Weights of a small GPT-style language model, trained from scratch on English Wikipedia: 21 layers, attention and MLP in parallel.
Each number is 500 + 40 x the weight over its row's rms, rounded and kept within 0 to 999. Layers, rows and columns count from 0. Numbers have three digits each. The size before them is the row's rms in percent of the matrix's.

# layer 18 MLP down, 448x1792, rms 0.0289, rows 109-159, columns 1536-1663
097:475516485501508516468524470466508512517472461441534474489485507407513517509519540533451452493511504442497488484545508470543550553460516490460471575537482491484574468483545548507539540555487462498543452548498482572512546456465497482550546526489469445526439501448513437606512539562518426483446520604492539498513498551557541540485478472476518498502461417554537493455508548463539476538505
096:412474447426482499502517483514503514472469466547518500481464494463422527541492447485486540488535523457522514513458506522404419503521445474551475452501515527516492521507503477472500575510471469497479526447514507626500489565499508546479490490485475530499473544486492497489452480582470503434508486531527517463525594488538465544581481514529538528485528545526446523504435523459525489406544
097:522508509465533546492471502529489519553491529446495476559498481514426546476476551528472462574542506425491516507465483480492563481506569479484550500597466497445506529528651503465457477498507508512554542487460540462503602515504507501526477499546527500552576546493526479536481556462489531486438496538494459558520544525470508457418520476513514510461481500514469525550464514496439557515520
096:519509439439495443525549379500529571492493592543544498474512525558482490489543533540473578544542464463548505472428559513482540500523505539557551492498518497485487527512607513449498519512505491463450528500538588463475526472409558534508535531512489582496531486446522507527550536504555492500409510466447562604561485438574548425464472444519460496410547523541487492482519513522469444496489
098:549521515465452491420493518483495537475507431443460512433552437453421521463542569518560492538562535512478556498498513545561551500560427492521486620551486556485524513521486556468567535569545497518482518529467507468415554599425527507519530427461547440496508517480448517448567492496534560437430488482450462464439531467521462480491480495488464451485534525511500515534432512533535476486488
102:515484421518462466446530491519498526498456466525521488473517534527498514514525467525469463428533559563552584499510481614447507522482527520527514443507487496447494453524445569497566437503543493558450439500543431472510468526412473536485444506501567517474541591555545480462587490515526604517489512497490463471520441449522505477532505510480564526472534544489463424460467585412529500521486
097:486525432524478466533503462480517526499501379480528557477436539563487511478501560471514501431484519553491476411408479521462435563491526451522503516429434523465484536552482455494534462492490423555516468574484467531562514561542430548406465515497519512455496472481510505503464484549463508525484520423439440451499514387486469516445450480514508495513550464428488530484591486455484518476466
099:524492484482534490421489506535567542493468578448554497517516504466443466524514465498424470546507498496449486462474544492471494433509467492519480488482446501432524568556534478428504439474520477591505506477490428448514608484391501524479504517498491415497539538486424479502447506437465493504545477484463548542514460499471551487534426528474480550503469587530583479513458508518500557529572
102:480513490450453470467488492512555510503505484437478451513533483560456505405534537522575499532530522451459469512469519492501474445500449528463493495585482494431470514475505495502505519493483537549502433537486509465540539455499511453502459538449496437512446563423498550498471512574414500522463518487554515529526532502514516521614515465514413446547485445537558515545462468585557513423493
099:542514509480533529448445502464513497484535557527510444394495471477438479473479494546489514475470483439562484486488540485498453512494517485498478472527556560534488562504500504482482502472568461515556483541475511469477546496504490540470453518488543469458479493569536529459475533513529497518482483523519522492548533488515474489513474473497534496548528442397550518415517433511585513437466
099:520573524493497542558473534485533490511508578438505511509549501514516494482542433538490549554475480559557463560515502513492502509547519488475561451526596533434493541452522503497506515483547510541538570513492440443521504467461505569512502469524482461501548604492560516534559491521509494546519508491571505492478460504504586573467583480508604439471522569553475456449538546507446479482503
102:526468498428536533467460568473450501451536517463483462476495526455477533466462555469536515501540527430502522534474543537435530499444467475496518456471555406435556462525516515497518576463437531554506446582451545403562511482398461432414431531477486444472478549493429495486516522506431525479426521505528491434474521522459449517529559559495496468476553494508451476587507558534483461546502
095:488530458513519444465503484456510509496480474494439537510490477518500559583450526504443457519454493515511488497504482536499530426462535514466482478465523470492534524474475501507514456465513425561496498596514455475431490485494554428481521517468486463512494554562493522471531504506450469526525430445411480567489490582504434486486499475513509469530505457502487482573533491385542486520480
102:420526488484512462491506570476505467518601450441491499542467483491435523496486469464492491475500475462450482474506537499497548472498500467515513535467475509470460578565561450426506436506458480464483469533477479547556475494494541521471492492478440481519461481497525487528473538562503428539511483516484513482457511518460475490494524551461482476512526451499515516487497550490438516563451
099:522474534493468501461502561453491490504499613569501627483509580399526512509506451490487483489492546473506535418485570494454502538476511541506497513506475445456478510447536484493540595450434515566434531523483534458438431454440413521499498486518545451516474529486518519431522514484523488483548515449371503463501453496479415483476509495473526472564546442471422475459517487430550554533451
097:481445462488454517468473510511478505517512430524427478454476552506573438549517504500561453525485502434516570461586518470475560414475377478467486460538497416551536580479545508588476537505568409607499459544438505500563522475493502479453465466557453562497480514516524536496559529527507441501506491419498437466476432429473521601459468477529486421542485481527511520461491438462451482538470
094:526502510413523462451470542481482507488520386518472525521450468501530465531439460526484441560469515556448534522466460541434534541537581495479509538580550489526481442474490435499476479455439444529477527483457466502434430517457479558462519492461514436498513544555548459519535484482494516521454470476495484440562492558490479505380532573499507567470576456469548451510487472501520492530477
103:467539534543462525553483526566521422483416555518484454512487468440522476492468484469481452508510455454476534462455442526447444509506460460547476456510528558532527550471491531479527520523498586500570453524495463434498539470431522496537434465483470493489477552524466544465482482495529485561528516487504461516513523429446514463541544450489493448468486485502497487487525444434438463451558
102:479514544494496377503476547470517490429507461462502625509546530504485505482466403557465546468511449529512512555514382478533455528535517502511529504431476482449519413486450523539519518505524494535442526523480426492466438499526454558522497380458476486442505526503524564506477470446500455509495510467494470575499488507499509525503507483509462569510443580544479422530470494479429510432516
099:494492527371488518448452508463503473523501503471466545470497488519519500501514516533447528516544508438550503498453466483568460548576464496537506515463502516430455531469614474599503430472542524502515474457478486488528586463506497505564500434467526446486456531522536536478473505453510556474480525502516592437568456490533436509531422528525525476499504541431504446480548496472521524482504
126:487497508443532447440469467458450445475502393469564502456472490477513496501439587522490389488480491565464462519483441459446457510440423491514479452489538524508485549462470548478465519538548470501472478505487526503444387484445484420523530538481546461543449487446534448460462447481376493527506475476436438483428487460446483543478523484514474422517451442488448489518456451522468531543530
096:503531419475500538561544461574447491506513418509469566493591492444511533514542518465396501421536494458512412500506458457528438480462487512510491510480518537434531415491491411538545511491523501514502435468481492451502586513524537535480451464498477534520459473490515527441501476521518471512548529477551493521479479438536483480448487529493524503541470540580590482550519456503527438580527
095:492501520443539482531494538566571495469492500478489563533515558475485539468563492538463503475535522543507545508424511457508545450540470514558497478456481419500489471532515539369487529504574481531537581539452540554529506512520486553393561538506464433479456520508480536518424501505555513430541451501453504517444468502503488497570535453519538510462479431485523548491533508388457469530449
101:510500495505450589441495510472531533488425515497539528498513530511495529454510526519456509483526491493515493474506573463444506521500477522527524537462443535483478452477505513533433514517543497598506510427491454563479540454565462515419493538416511515531461480388426470518526486445465454500529511565491403456474499477518474491572471418497492439544508572498492497487439466413489566538473
098:540515457468501569399469575484460526451535463470518588517504486399517469473479440466452437495487528486454539436449548462536459549562462493555436473434553535505483494472560499505490500493480507475453484449513514524472461510506471445519510481494452414513537455520526469456416461452506495476529495495488503539496462439507448491492471552486449536502487485469446429476426512460515486464452
100:535478492436495572412514485500469487523501489464509503460436503516517504510484600479541563504492496432552500468483554479519554511523441497508478486522485449471494578533511509554543445517527473530503410479506570395522471511427413502527503497463475363530462451560481490550560489520492443502517497505466531537469510462490536513471521493561505490514425573496482476455499525406474493517469
094:541501509546571458541485587490545424491455414494460531506588459511481497428516599411377491474566488565455503450460449478516561476531476484513428459488539513528526497452527520506521591515464486501481530552472460446453494489412469588500516438524488459525511524439435470471546488481487481516464475524501467525486480375464464496498504424484583503488508573535443480534492510453463550455469
098:498454519514426460483459588519510530458539570535552449528494454502497500450494486595537554491519487503444533558507423449513447590557506493476483552494526502527448533473492465493537371521527496497441532486442537452477515465491532537427414505398505469489570514522501467462508492509463523535461514478494439499423475471458495452505481457503491485506549599493587454491455496477544526492410
100:521533508541457545479534554499518506539452581509598532588501487499486427530548488508562502521511518409486495648522422425518547444474489504470520541504550478494501483542524526443464465484487513566481447457472456447428460562418556547567570503512558550469528444479429516495489514513503485531475486533495499533507492504510497524569477535520532443455576537528539572558461564546530508480485
103:516526579532501501511505463474493460446497451493522499501497486556472501490494450508489496435480450470452490513453495529453510493552567464493428478455513465468495479497506493540456498453513469551495493477444495509543473505529463524444472445500588452471444513448534562522494429481568473444524512381479492471548471500489533454506534547502415473486494535450487502526535514440567519564464
098:521546529504467415515531437514485573477465511502487559480485480496475530459506484471494481476524453471501454551558507503464456456518409524514517511514524551540535459493493515480478456496442479504517503535506510447481497475573558510441513466563450511523472444462508545486544487509438501464467453478452522478454485499505580451562422520536560491512445473455537557500556486560420554428519
098:499516491575542499476534475512545523511460593532401478554508468507489486535490533498548481442507524486504470492457482403512527503509489507534504483560499529431532527536539501537450465523512503522490543457432500494498549525525589502505515444517542529464495477484415490495535556517458514500525460521511522491569561499486488527492529565487489458553476426421475518487519569458542509469487
100:445507549514419433429466507517495431512577530472530455483552461395482475473472488544496500474472526513501503456496479476443576545485476477484480535495427520508479515507490505459518546497543470531514595531500497468481411504520487536438461516518539546522479468413506497446565468507558453486527458513474499523523437529480452546551486580508527593474463458552523449458501487561500567480552
098:519523520472520550573527513548504459522567481479550483508612453458535486536470547527544521480489500524500514529500534439497552505454490543473546506512531478484497595494464470550540532492516569477540533536457491491519424553481532516540570502458434439508526449504485478491435531493485519519447450503516537493520524514545473540469449561511519447496534497553541508470505519490466500571455
099:494496598573443498439533469490498511503475471472500497480457522430466478497499489497556548490522460534477452500468536535503538521467502462478579460533549461493521527457478536552556540511428503603450514470486537538545551481467506570580469515477454512444490560472515445457461455433523443493506463511515522490506472554478489510492513404457450443566532457545513489525495474576465396508535
092:468549543478580437462484479538526512538463510455480536540431467466483542524566542517469476517465494494541537459470493536454475507516524468507556550432449549505437495514536432534424520513568459498514517483493435506492515448559512537514560500528459464515530485487474538456599463497485520503493503499542547491444496422541578402525481479490485577550496428428495501490544435547570482468495
097:471430476504518521504481534449501527523488500544441382498507496462542530487487497528515488516527509472471478496554486518487536604494469496553501457440490512439546534474535503490502479510483413444466493565499555523485584472488501485514503524493452551466470563583501493556585516468501472576446487446488526491567526519476416545505510472496498433499453583468482475490477466465564520466551
102:463521515456520444495465518503444521445566537465474479416544510553445494489522444502450526419471482446501558435566494437473572571525471486495550538495592505439454494436471537498503490463575455464477486499556587506483470549504505565569502521499513530452488525542515514487454521521483480441401456418447436459524455457456474533496438497491467449471503439525494513441416536498509475464516
100:484471466524490504512569573479522538471470499480501566554523472536516516431420487497461531497509488499474472490462553506462469472443461492486504494490497518538459521551434518524511500538515471464516437541480506590519474503465479483562528492507448476520454480450514482499485515546519507490494493539392515492529505507515486508443529505546533496500466467440513561509550554418413538523572
098:489486527430558414432444452522526449544524528486509464498393485510576486493527546530567428462486561486471478484571472493489513463522499514520479545530597489479487562472461541514510495520535443577490540423504473521515493514433544428520512447506600502496432579421497568498466557488493468515545516524484468382499549514503487473496489504551366420441557465560577510375444511494470426488563
101:498480471593498497500543538588500465494493502500566507531566506469548537525540449528481559574540457503520477475543480561510486473459456490512535509479584444383468478438514520417463532499532558520476550555477507446478588505474507507598526520532575429507432518460538445532524543568526488467554469566501508464505450492478493524469471521470463533477572465475554546513529511496481490408456
100:503518515604527507525495513471491456437473488504568421457437538477482503566462492460485510487513447546481503461492362445438411556493562489501523526472454488528492395513475533544540535481525504435482498502439457470508445515478517522454510449506409578491526476472545488484468514542517495425498496445444525636477509524512528521521478511504507479576566516472509431476496467444527482520491
103:494522526498471455543492556469455511518513531485507521550510434495503534495471460531507475522513533463487614538454505506554459531469496520486386492527601516519506483542531479487460496488522477516519455479519486534446567535519493509535489463493440478548495481539496506512424459583453534507504481441562475524412540534511459544569537491551453524441498488554562456503496447501458475510538
101:477438501514463531522410485508493517558511401523478435443567495495458495502422430453526476480511504537437515472515511476507458424448513489497482497554532505469522508572491532472537496468547481552433468505498527433462429494546546500520487518535486500505566406522496460473453462552447532497447484517452551512426480549502456427521503519524501522508544473558439506488535508460463528353497
095:499469491489478536498501531528541454510453455494487525560493529431449477463466444543470531480512567554560495516478520479499465522542507478442491460485493517516528485516498533430534515505568520501534411479437469568521552498510514527414520447489496441411405531442526464519514496470504500525486480457443513480488536513476501514562493480534642432544558570429544483528439436484528562509508
096:535479501537565464467503565499568529446498546473579513517520493438555520508523538452449501491551517453479522506498499522519519485551525524464444476481508536502489551509494501549573521463430458541535521552528552440489516527439499540467519465501552592496486509481554456516526512589496505482485548548468522467457535486441530498588556431525490592458476498457530483536576534464470538514469
096:442512558513464474452461495541468535532483530568557532521492484521485471426513500440480503502561505467514479528532494504497376630532474474542455584534536426510505517546469526517519436473524465528470475468511445438513517532518452583502541514556440514527510561487475485471480461522586510514456516438465552511466519565489475510557538512496482500486506578491591518489513513526529472484478
099:479520542568485478416468523473494519475520429561469577412448474540488534500456546489516465480490519466496469433461534529490435547532506492489453512483472496503492515522493503497465496480439511474473563470527491492521474511580571454582530588505468423505498479522481477536436534577483477585433496527444421540451485474475508442501545499489502554524521481456499476434471501518470474508439
098:461524476579468547479464506538465424500425505464507428451535503479522506463545511461507552471480500483548479478524405482525509485493481486463494531530551557454477495509414525475511518530555444480525455493556573497534382454626508503482417539475537479527482468507432507522518512509572437531468516561469506522447524511466479535485520473468542519528495445534510448486507518492489508531531
096:511445544447513476532452552492492571542518480487586505534465563470558522471480524491549559515490488533465513528539532526522428510508467518483575465524455537461501514489482567474513585516473551506519511512477481513517484502512547516516509538495549454492535488469529418460453404463497447466426487485475574483580439492525498526482468532541523516481543542502510522459545454471610486508522
101:489544475481461467411418472485484507492496541465493557492565523531485501466501494541486422473473489463466502488469563520475503567525489472495470423523484562526540534454503551464500502517488511580471519512577448510479478515531527478510473431495543449492457534402598478529491499455425502446524496572459469440483495503493469464491454464469584565440463439444489489510461517461473559574551